Weights of a small GPT-style language model, trained from scratch on English Wikipedia.
Size: width 576, MLP 1152 SwiGLU, vocabulary 8192, 33.6M parameters.
Architecture: RMSNorm before each block, learned positions, no biases in attention or MLP, untied embeddings.
Each number is 128 + 32 x the weight over its row's rms, rounded and kept within 0 to 255. Layers, rows and columns count from 0. The size above them is the row's rms in percent of the matrix's.

# layer 3 attention output (transposed), 576x576, rms 0.112, rows 11-15,75-78,139-142, columns 192-383
size [ 84  85  78  81  87  84  81  87  82 112 113 106 117]
[[204 139 155 108 108 141 166 157 104 118 135 143 145 115 153  77 161 118 121 156 154 113  70 139 116 171 162 159 120  99 153 135 142  92 111  78 103 162 163 143  93 118  79  62 138  73  91 116 109 106 181 128 123 129 142 133  59 140  92 126 162 164 181  76 195 103 120 128 122 160 127 138 102 114 142 128 106 163 183  68 147 158 117 122 127 117 110 143 161 206 106 104 139 142 197  46 128 123  96 148 131 199 139 103 136 148 121 104 163  95 105 156 174 154 106 167  66 114 161 135 145 103  98 166 142  66 155 193 134 151  79 114  83 121 155 196 136 103 124  91 111  78 107 159 143 155 128 103 100 122 106 133 176 106 206 123  93 118  79 110 120 107 103 143 128 117 145 103 155  64 114 115 129 110 161 122  99 117 141 117 173 120 118 169 132 105  77 135 119 148 146 117]
 [113 101 161 123 130  70 122  94 112 111 123 100 167 174 168 195 155 144  96 156 172 132 137 131 145 152  68 141 176  95 141 111 136  97 111 163 162 138  85 128 143  80 134 124 164  95 156 170 211 116 118 131 119 152 144 133  86 133 136 167  89 161 151 141 110 164 170 130  51  89 115 105 174 129  43 158 100 138 165 130 115 131  96 108  58 127 143 138 156 145 129 131 124  68 128 109 131 133 195 148  95  86 123 158 158 147 139 107 125  91  90 172 123 139 170 150  90 180  81 138 106 122 168 143  84 110 155 105 137 137 149 135 122 119  75 123 141 228 116 101 140 184 123 122  51  71 141 151 149  82 130 109  92 119 118 135 198 134  82 108 147 146 149 156 141  88 138  97  88  97 103 193  68 139 159 149  70 119 125 134 155 115 150  92 203 114 150 130 150 112 133 123]
 [135 130  60 177 114 150 121  77 164 128 109 120 140 179 136 113 106 127 141 116 114 122 131 123 100 148 151 140 134 107 126 177  87 158 109 126 103 170 149  95 127 152 162 135  70 181 133 161 136 110 127 126 113 120 130 132 105 134 116 109 155 172  96  97  57 197 201 127 167  90 147 125  75 150 142  80 146 164  73  93 109  76 156  84 125 115 112 171 192 149 127 110 138 146 107 139 142  86 168 116 135  77 165 169  86 174 145  96 110 131 111 116 104 121 108  87 122 126 124 107  78 158 119 169 129 135 185 149 103 123 110 151 131 147  93 166  97  92 138 147 209 214 202 179 187 177 125  96 123 114 119 189 148 161 133  75 152 147 128 139 141 173 150 117  47 143 137 100 116  48 171 131  62  93 118 128 118 187 134 161 177 132 126  82  97  97 193 110 130 102  54 155]
 [154 182  89 161  81 158 166 129  65 161 121  99 106 135 113 147 100  90 112 119 127 136  91 125 165 146 122 129 161 141 169 175 176 119 154  97 101  51 109 134 154 129 124 170 161 157 100  45 133 122 126 145 107 159 116 123 158 118 119 151  70 104  90 156 112 130 152 189 143 161 151 185 124 139 103 115 148  96 125 140 119 179  84 173 146 176 105 120 109 123 108 124 131 112 145 186 103 144 146 187 145 130 130 148 132  96 161  35 140  77 135 129 116 154 101 182 148  93 115 202 144 149 188  99 142 133 187  98 149  52 132 134 105 138 166 127 118 153 140 128 135 116 126 135 131 161 102  86 146 143 112 109  93 196 151 165  98 125 153 160 105  73 116 157 149 130 140 142 149 107 141  85 117 141 117 124 173 141  94 116 158 104 118 161  91  92  97 112 112 158 142  92]
 [158 126 118 163 102 153 102 114  58 125 111  82 138  70 101 132 107 155 102 139 100 133 165 154  99 100 137 215 101 119 102 120 117 118 116  64 102 152 191 105 133 107 158 134 170 105 149 117 129 161 169 101 121 142 155 133 133 177 130  97  97 105 145 131 102 143 100 145  90  78  87 106 178 154 132 115 149 116 134  62  97 119 121  98 142 123  65  81 143 137 114 161 147  88 169  81 100 180 155 174 134 122 122  95 163 117  89 153 142 159 108 143  35 162 120 165 146 135 136 126 141  97  66 150 135 122 165 163 154 148 106  90 173 150  86 158 141 180 110  85  90 197 102 115 134  28 119 126  93 129 123 121 104  92 115 131 120 180 173  68 142 124 102  91 171  93 130 153  96 104 111 178 170 101 136 141 112 118 139 118 181 140 165 148 181  91 121  83 138 105 221 195]
 [155 151 167 156 122 141  92 117  97 125 114 176 121 142 167 102 141 164 154 107 211 120  50  32 167 154 163 152 158 168 110 124 100 154 182 143 121 126  59 119 134 102 122 111 107 116 144 124 112 134 124 124 145 145 101 101 119 115 133 122 122  94 144 100 129  96 119 104 110 125 119  96 103 102 140 148  96  56 159 150 148 127 109 128 136 112 174 150 164 114 133 127 154 164 223 133  96 122 157 121 105 182 146 109  78 121 117 117 129 207 128 153 169  97 174 113 144 139 160 109  68 103 126 112 188 125 178 122 131 151 156 162 114  99 124 132 139  96 104  58  90  88 212 182 179 114 171   0 144 130  89 141 166 116 107  97  95 130 157 126 111 157 114 132 157 116 116 102  68 137 107 179 178 128 129 149 116 178 132 191 160 109 130 102 177 114 105 136 115 209 120 120]
 [139 115 128 151  74 190  87 150 115  89 165 128 126 140 129 158  80  99 113 113 108 159  92 182  93 159 131 168 134  97 146  52 114 105 186 147 134 105 166 118 119 170 107 110 109 146 142 145 154 175 134 119 125 111 130 109 124 128 141 131 123 174 124 122  71 129 184 154  72 107 121 183  93 110 140  86 146  49 150 184  96 151 112 113  94  98 144 112  98  88 112 132 104 118 147 103  61 142 133 125 136  96 139 113 109 137 135  78 128 155 115 121 162 116 113 101 143 199 103 149  86 119 103 144 159 155 149 154 143 138  99 123 148 100  68 105 127 179  81  89 120 126 147 118 141 104 109 144 100 116 121 113 161 173 113 171 109 155 159  92 140 115 122 150 165  59 160  98  68 142 137 168 108 163 166 116 108 121 160 127 146 112  90 116 168  89 128 103 143 133 156 150]
 [129 107  95 130 124 148 138 133 169 112 151 123 165 158 132 148 116 142 104 130 132 128 117 142 163 109 136 132  82  93 110 161 167 181 133  56 162 152 194 105 127 126 101 150 156  74  77  83  67 146 131  84 124 134 139 100 165 162 140 111  82 115 123 151 100 165 177 131 102 149 234 150 149 152 138 104 122 123  55 112 114 100 105 103 118  60  86 167 110 148 128 162  88 133  96 138 111 102 130 143 115  95 121 157 101 165 164 171 130 111 129 150  92  91 130  93 100  94  81 137 140 133 117 162 110  53 154 113 164  71 125 163 111 154 101 170  88 105 123  86 134 214 191 128 142 112 109  90 136 122 115 209 167 126 123  71 181 137 119 110 147 151 169 148 110 169 130 118 141  70  92 130  93  82 169 125  75 144 109 133 135 145 108 116 126 130  92 142 153 116 161 186]
 [ 66  83 115  50  81 155 105  91  80  79  93 146 134 103 129 127  91 136 106 126  94  73  29 156 181 103 123 125 102 158 103 123 140 124 134 154 158  85 161 127 188 132 152 126 113 104 113 100 180 151  91 126 183 134 119 129 107 112 131  87  80 117 115 164 107 172 106 152 182 199 140 100  55 117 118 132 126  81 123 138 146  79  94 110  82 129 156 163  73 135 129 190 129  80  90 109 123 164 129 131 152  99 208 159 178 134  79 158 152 163 131 125 113 142  57 118 173 138  95 142 126 139 118 150  39 105 116 113  89 151  99 133 155 156 115 140 115 156  88 120 132 137 109 144  88 155 122 181 158 193 122 126 117 172 171 108 108 142 131 113  94  98 164 139  92  51  80 179 106 122  86 164 112 142 150 143 120 101 146 153 127 124 122 156 141  73 122  89 134 108 109 121]
 [151 151 157 166  95 103 122 149 100  77 158 130 157 150 134 135 136  86  89 175  97 119 125 135 123  66 140 139 127 137  73 128 127 103 112 106 133 134 155  89 150 144 105 180 153 170 130 148 143 104  89 119 150 112 135 167 125  91 190 154  95 129 145 130 151 145 105 160  91 130 139 144 157 106 132 142 152  75 158 100 105 115 150  76  92 187 132 135 137  70  67  93 101 116 128 141 123 177 150 123 176  42  86 166  89  96 181 137 109 149 180 124 206 127 126 112 185 141 104 100 109  93  60 148 122 125 129  95  84 137 165 112 170 146 203 171 192 149 107 119 127 123 177 138 145 102 102  64  96 119 109 128 118 126 146 102 102 179 118 161 157 100  95 198 222 127 141 142 102 152 175 156 104  95 133 154 127 109  53 150 125 127  83 194 184 157 148 204 143 117 125 169]
 [132 121 109 132  90 176 166 106 135 114 126 193 134 111 208 128 134 100 186 137 141 120 103 128 133 125 130 149 162 150 124 128 114  81 178 107 158 100  70 140  45 146 120  67  94 138 136 161 131 114 133  92 158  77  62 172  53  38 147 107 187 121 155  88 147  99 101 141 106  98 143 112  85 107 151 150 219  91 134 120 169  50 148  83  81 111 101  85 129 115  65 111 116 146 165 180 131 110  97 132 146 131  99 124 167 118 115 153 119 143 121 196  92  93 136 119 108 109  92 184 101 146 169 103 131 129 112  96 132 111 133 105  78 165 141 120 106 118  86 116  75  66 126 133  98 110 143  98  76  88  77 129 158 183 152 116 121 165 178  86 140 116 159 203 120 119  66 110 109 103 148 152 131 128 133 192 172 166 163  92 132 116 193  98 150 106  93 113 123 162 155 170]
 [129 144 144 122  89  88 144 171 136 103  95 119  85 171 115 111 104 122  86 139 203 191 186  78 121 157 133 171 106 160 110 147 174 188 103 171 125 146 139  53 192 112 121 156 115 124  96 118  45 171 131 184 175 143 140  84 164 178 146  64  70 146 121 185 137 138 132 160 141 119 104 127 166 169  91 131  95 115  79 129 126  60 130 160 131 177 168 144 150 150 148 124  97 156 116 137 118 109 111 137 124  90 123 161  85 136 121 164 133 101 161 130 158  62 137  67 126 151 147 114 126 116 122 134 149  89  79 173 120 111 114 128  97 177 141 180 107 106 132 114 139 135 140 165 136 123 144 121 111  82 125  74 112  93 125 162 182  99 128 161  99 107 149 108  62 167 128 141  81 121  96  92 159  49  92 168 162  90 158 117  99 156 100 129 123 141 130 155 144 125 174 106]
 [153 120 160 140 124 102  99  74 120  84 142 118 178 115 187 135  73 126 124 138 129  60 111 155 115  76 135 103 140 133 148 147 123 123  97 132 105 158 145 163  47 161 105 139 115 180 182 123  96 159  87 125 149 172 126 153  77 163  89 113 102 153 145  90 122  32  94 141 114  98  96 124 118  99 114  99  87  98 139 190 149 142  72 156  43 106 144  95 102 159 124  98  80 137 108 122 125  96 101 147 128 118 141  68 147 155 185  97 124  85 200 113 122 172 134  77 145 180 121 137 141 136 126 160 126 136  76 123 154 135 118 128 183 126 141 181  59 119 166 152 106 191 144 127 143 135 104 124 158  71 116 161 132 182 126 104 132 114  99 136 103 148  88 136 107 113 155  96 108  67 143 104 104 134 150 125 109 164 142 132 150 117 149 110 177 140 102 113 126  86 113 177]]
# layer 3 attention value, 192x576, rms 0.128, rows 12-15, columns 192-383
size [108 109 109 110]
[[ 96 165 111 120 131 157 133 126 105 161 102 131  95  39 155 139 165 107 198 175 114 150  86 165  78 151 145 136 116 158 112 119  74  99 183 139  65  88 158  65 131 111  79 101 141 138 171 126 146 184 102 144 180 130 100  98  93 100 139 126 128 103 154 118 175 128 166 136 131 109 145  95 131 141 196 142  65 110 109 144 100 115 140 162 143 138 108 137 154 160 126  94 164 144 150 117  91 152 122 104 133 147 172 102 147 137 128 139 164 129 103 112 120 134  83 172 106  92 125 152 103 141 104 109 134 141 135  68 173 186 133 118 111 135 119  80 120 159 134 118  89 195 143 127 140 149 142 163  62 114  61 130 129 137 153 120 115 136 126 155 109  76 127  64 103 131 117 147 137  98 180  94 113 127 173 130 117 110 192 124 118  83 139 149 182 169 107  91  66 131  82 185]
 [162 157  97 140 131  70 126 124 102 157 118 141 123 145 113 154 217 139 138 110 139  93 133  67 169  93 163 129  91 105 112 130 122 129 114 102 159  91 126 134 126 156 101  65 112 111 113 153 125 154 130 190 108  90  43 129 114 140 105 115  99 143 169 179 171 104 116 117 110  67 183 105 108 110 130 138 141 120 119 112 175 126  69 113 162 120 163 162  83 138  57 154  76 146  84 138 144 135 167  91 108  96 161  87 113 173 134 138 101 119 114 150 128 114 140  71 164 125 116 132 168 156 147 157  94 130 162  61 161  68 148 152 122  72 131 134  54 104  98 114 160 112 137  82 136 139 123  89  80 177 146 154 118 201  92 141  94 147 134  63 120 159 104 148 132 123 135 126 141 125 154 163 174 172 161 152 119  80 175  99 145 148 100 144 158 141 142 153 107 100 230  69]
 [117  94 151 105 147  93 101  20 103 149 128 173 109 189 133 135 120 131 148 112 132 154  83 188 132 142  84 105 117 112 127 128 142 156 165  85 122 189 135  85  69 141 166 167 133  83 223 126 127 181 137 123  81  73 114 134 128 132 156  82 143  86 149 109 131 219 128 131 184 142 109  57  74 131 126 113 101 118 144 121 124 111  77  82 121 154 125 148 110 114 185 142 137 157 100  89  93 162  93 126 143 155 190 134 155 111  75 135 171 174  47 137 177  84 116 140 126 102 174 128 173 100 112 161  98  95 146 178 116 124 124 164 147 144 169  97 135 120 133  96  77 145 123  72  84 113  95  69 103  90  84  98 140 160 155  36 105 136 140 124 141 134 147 126 131 141 152 149  83 124 130 137 136  91 159 192  97 101 160 153 222 101 123 137  52 123 141 110 182 119 166 132]
 [113 102 134 105 144 150 146 147 133  55 124 119 137 146 132  90 116 152 143 126 108 142 113 106 105 130  77  88 102 128 164 153 111 126 191 115 170  93  82 127 100 180  17 147 176 130 104 146 164 118 134 128 115 120  89  44  95  82 112 148 165 132 140 162 120 144 103  75 166 150 139 160 155 119  64 118 157 139 131  94  69 161 187 120  49 118 103 173 145 117 147 140 165 126  86 101 202 109 158  90 148 141 102  99 163 198  94  99 107  84 137 158 153 134 195 156 134 139 131 111 131 140  68  96 132  70  92 132  66 147  98 106 101 206 113 102 159 112 177 141 125 103 117  78 120 125 173 138 119  82 114 154 115 145 105 150 163 116 113 148  77 138 126  94 112 105 125 117 145 112 154 173 152 121 112  53 149 100  95  82 115 135 100 114 174 127 155 115 116 144  83  88]]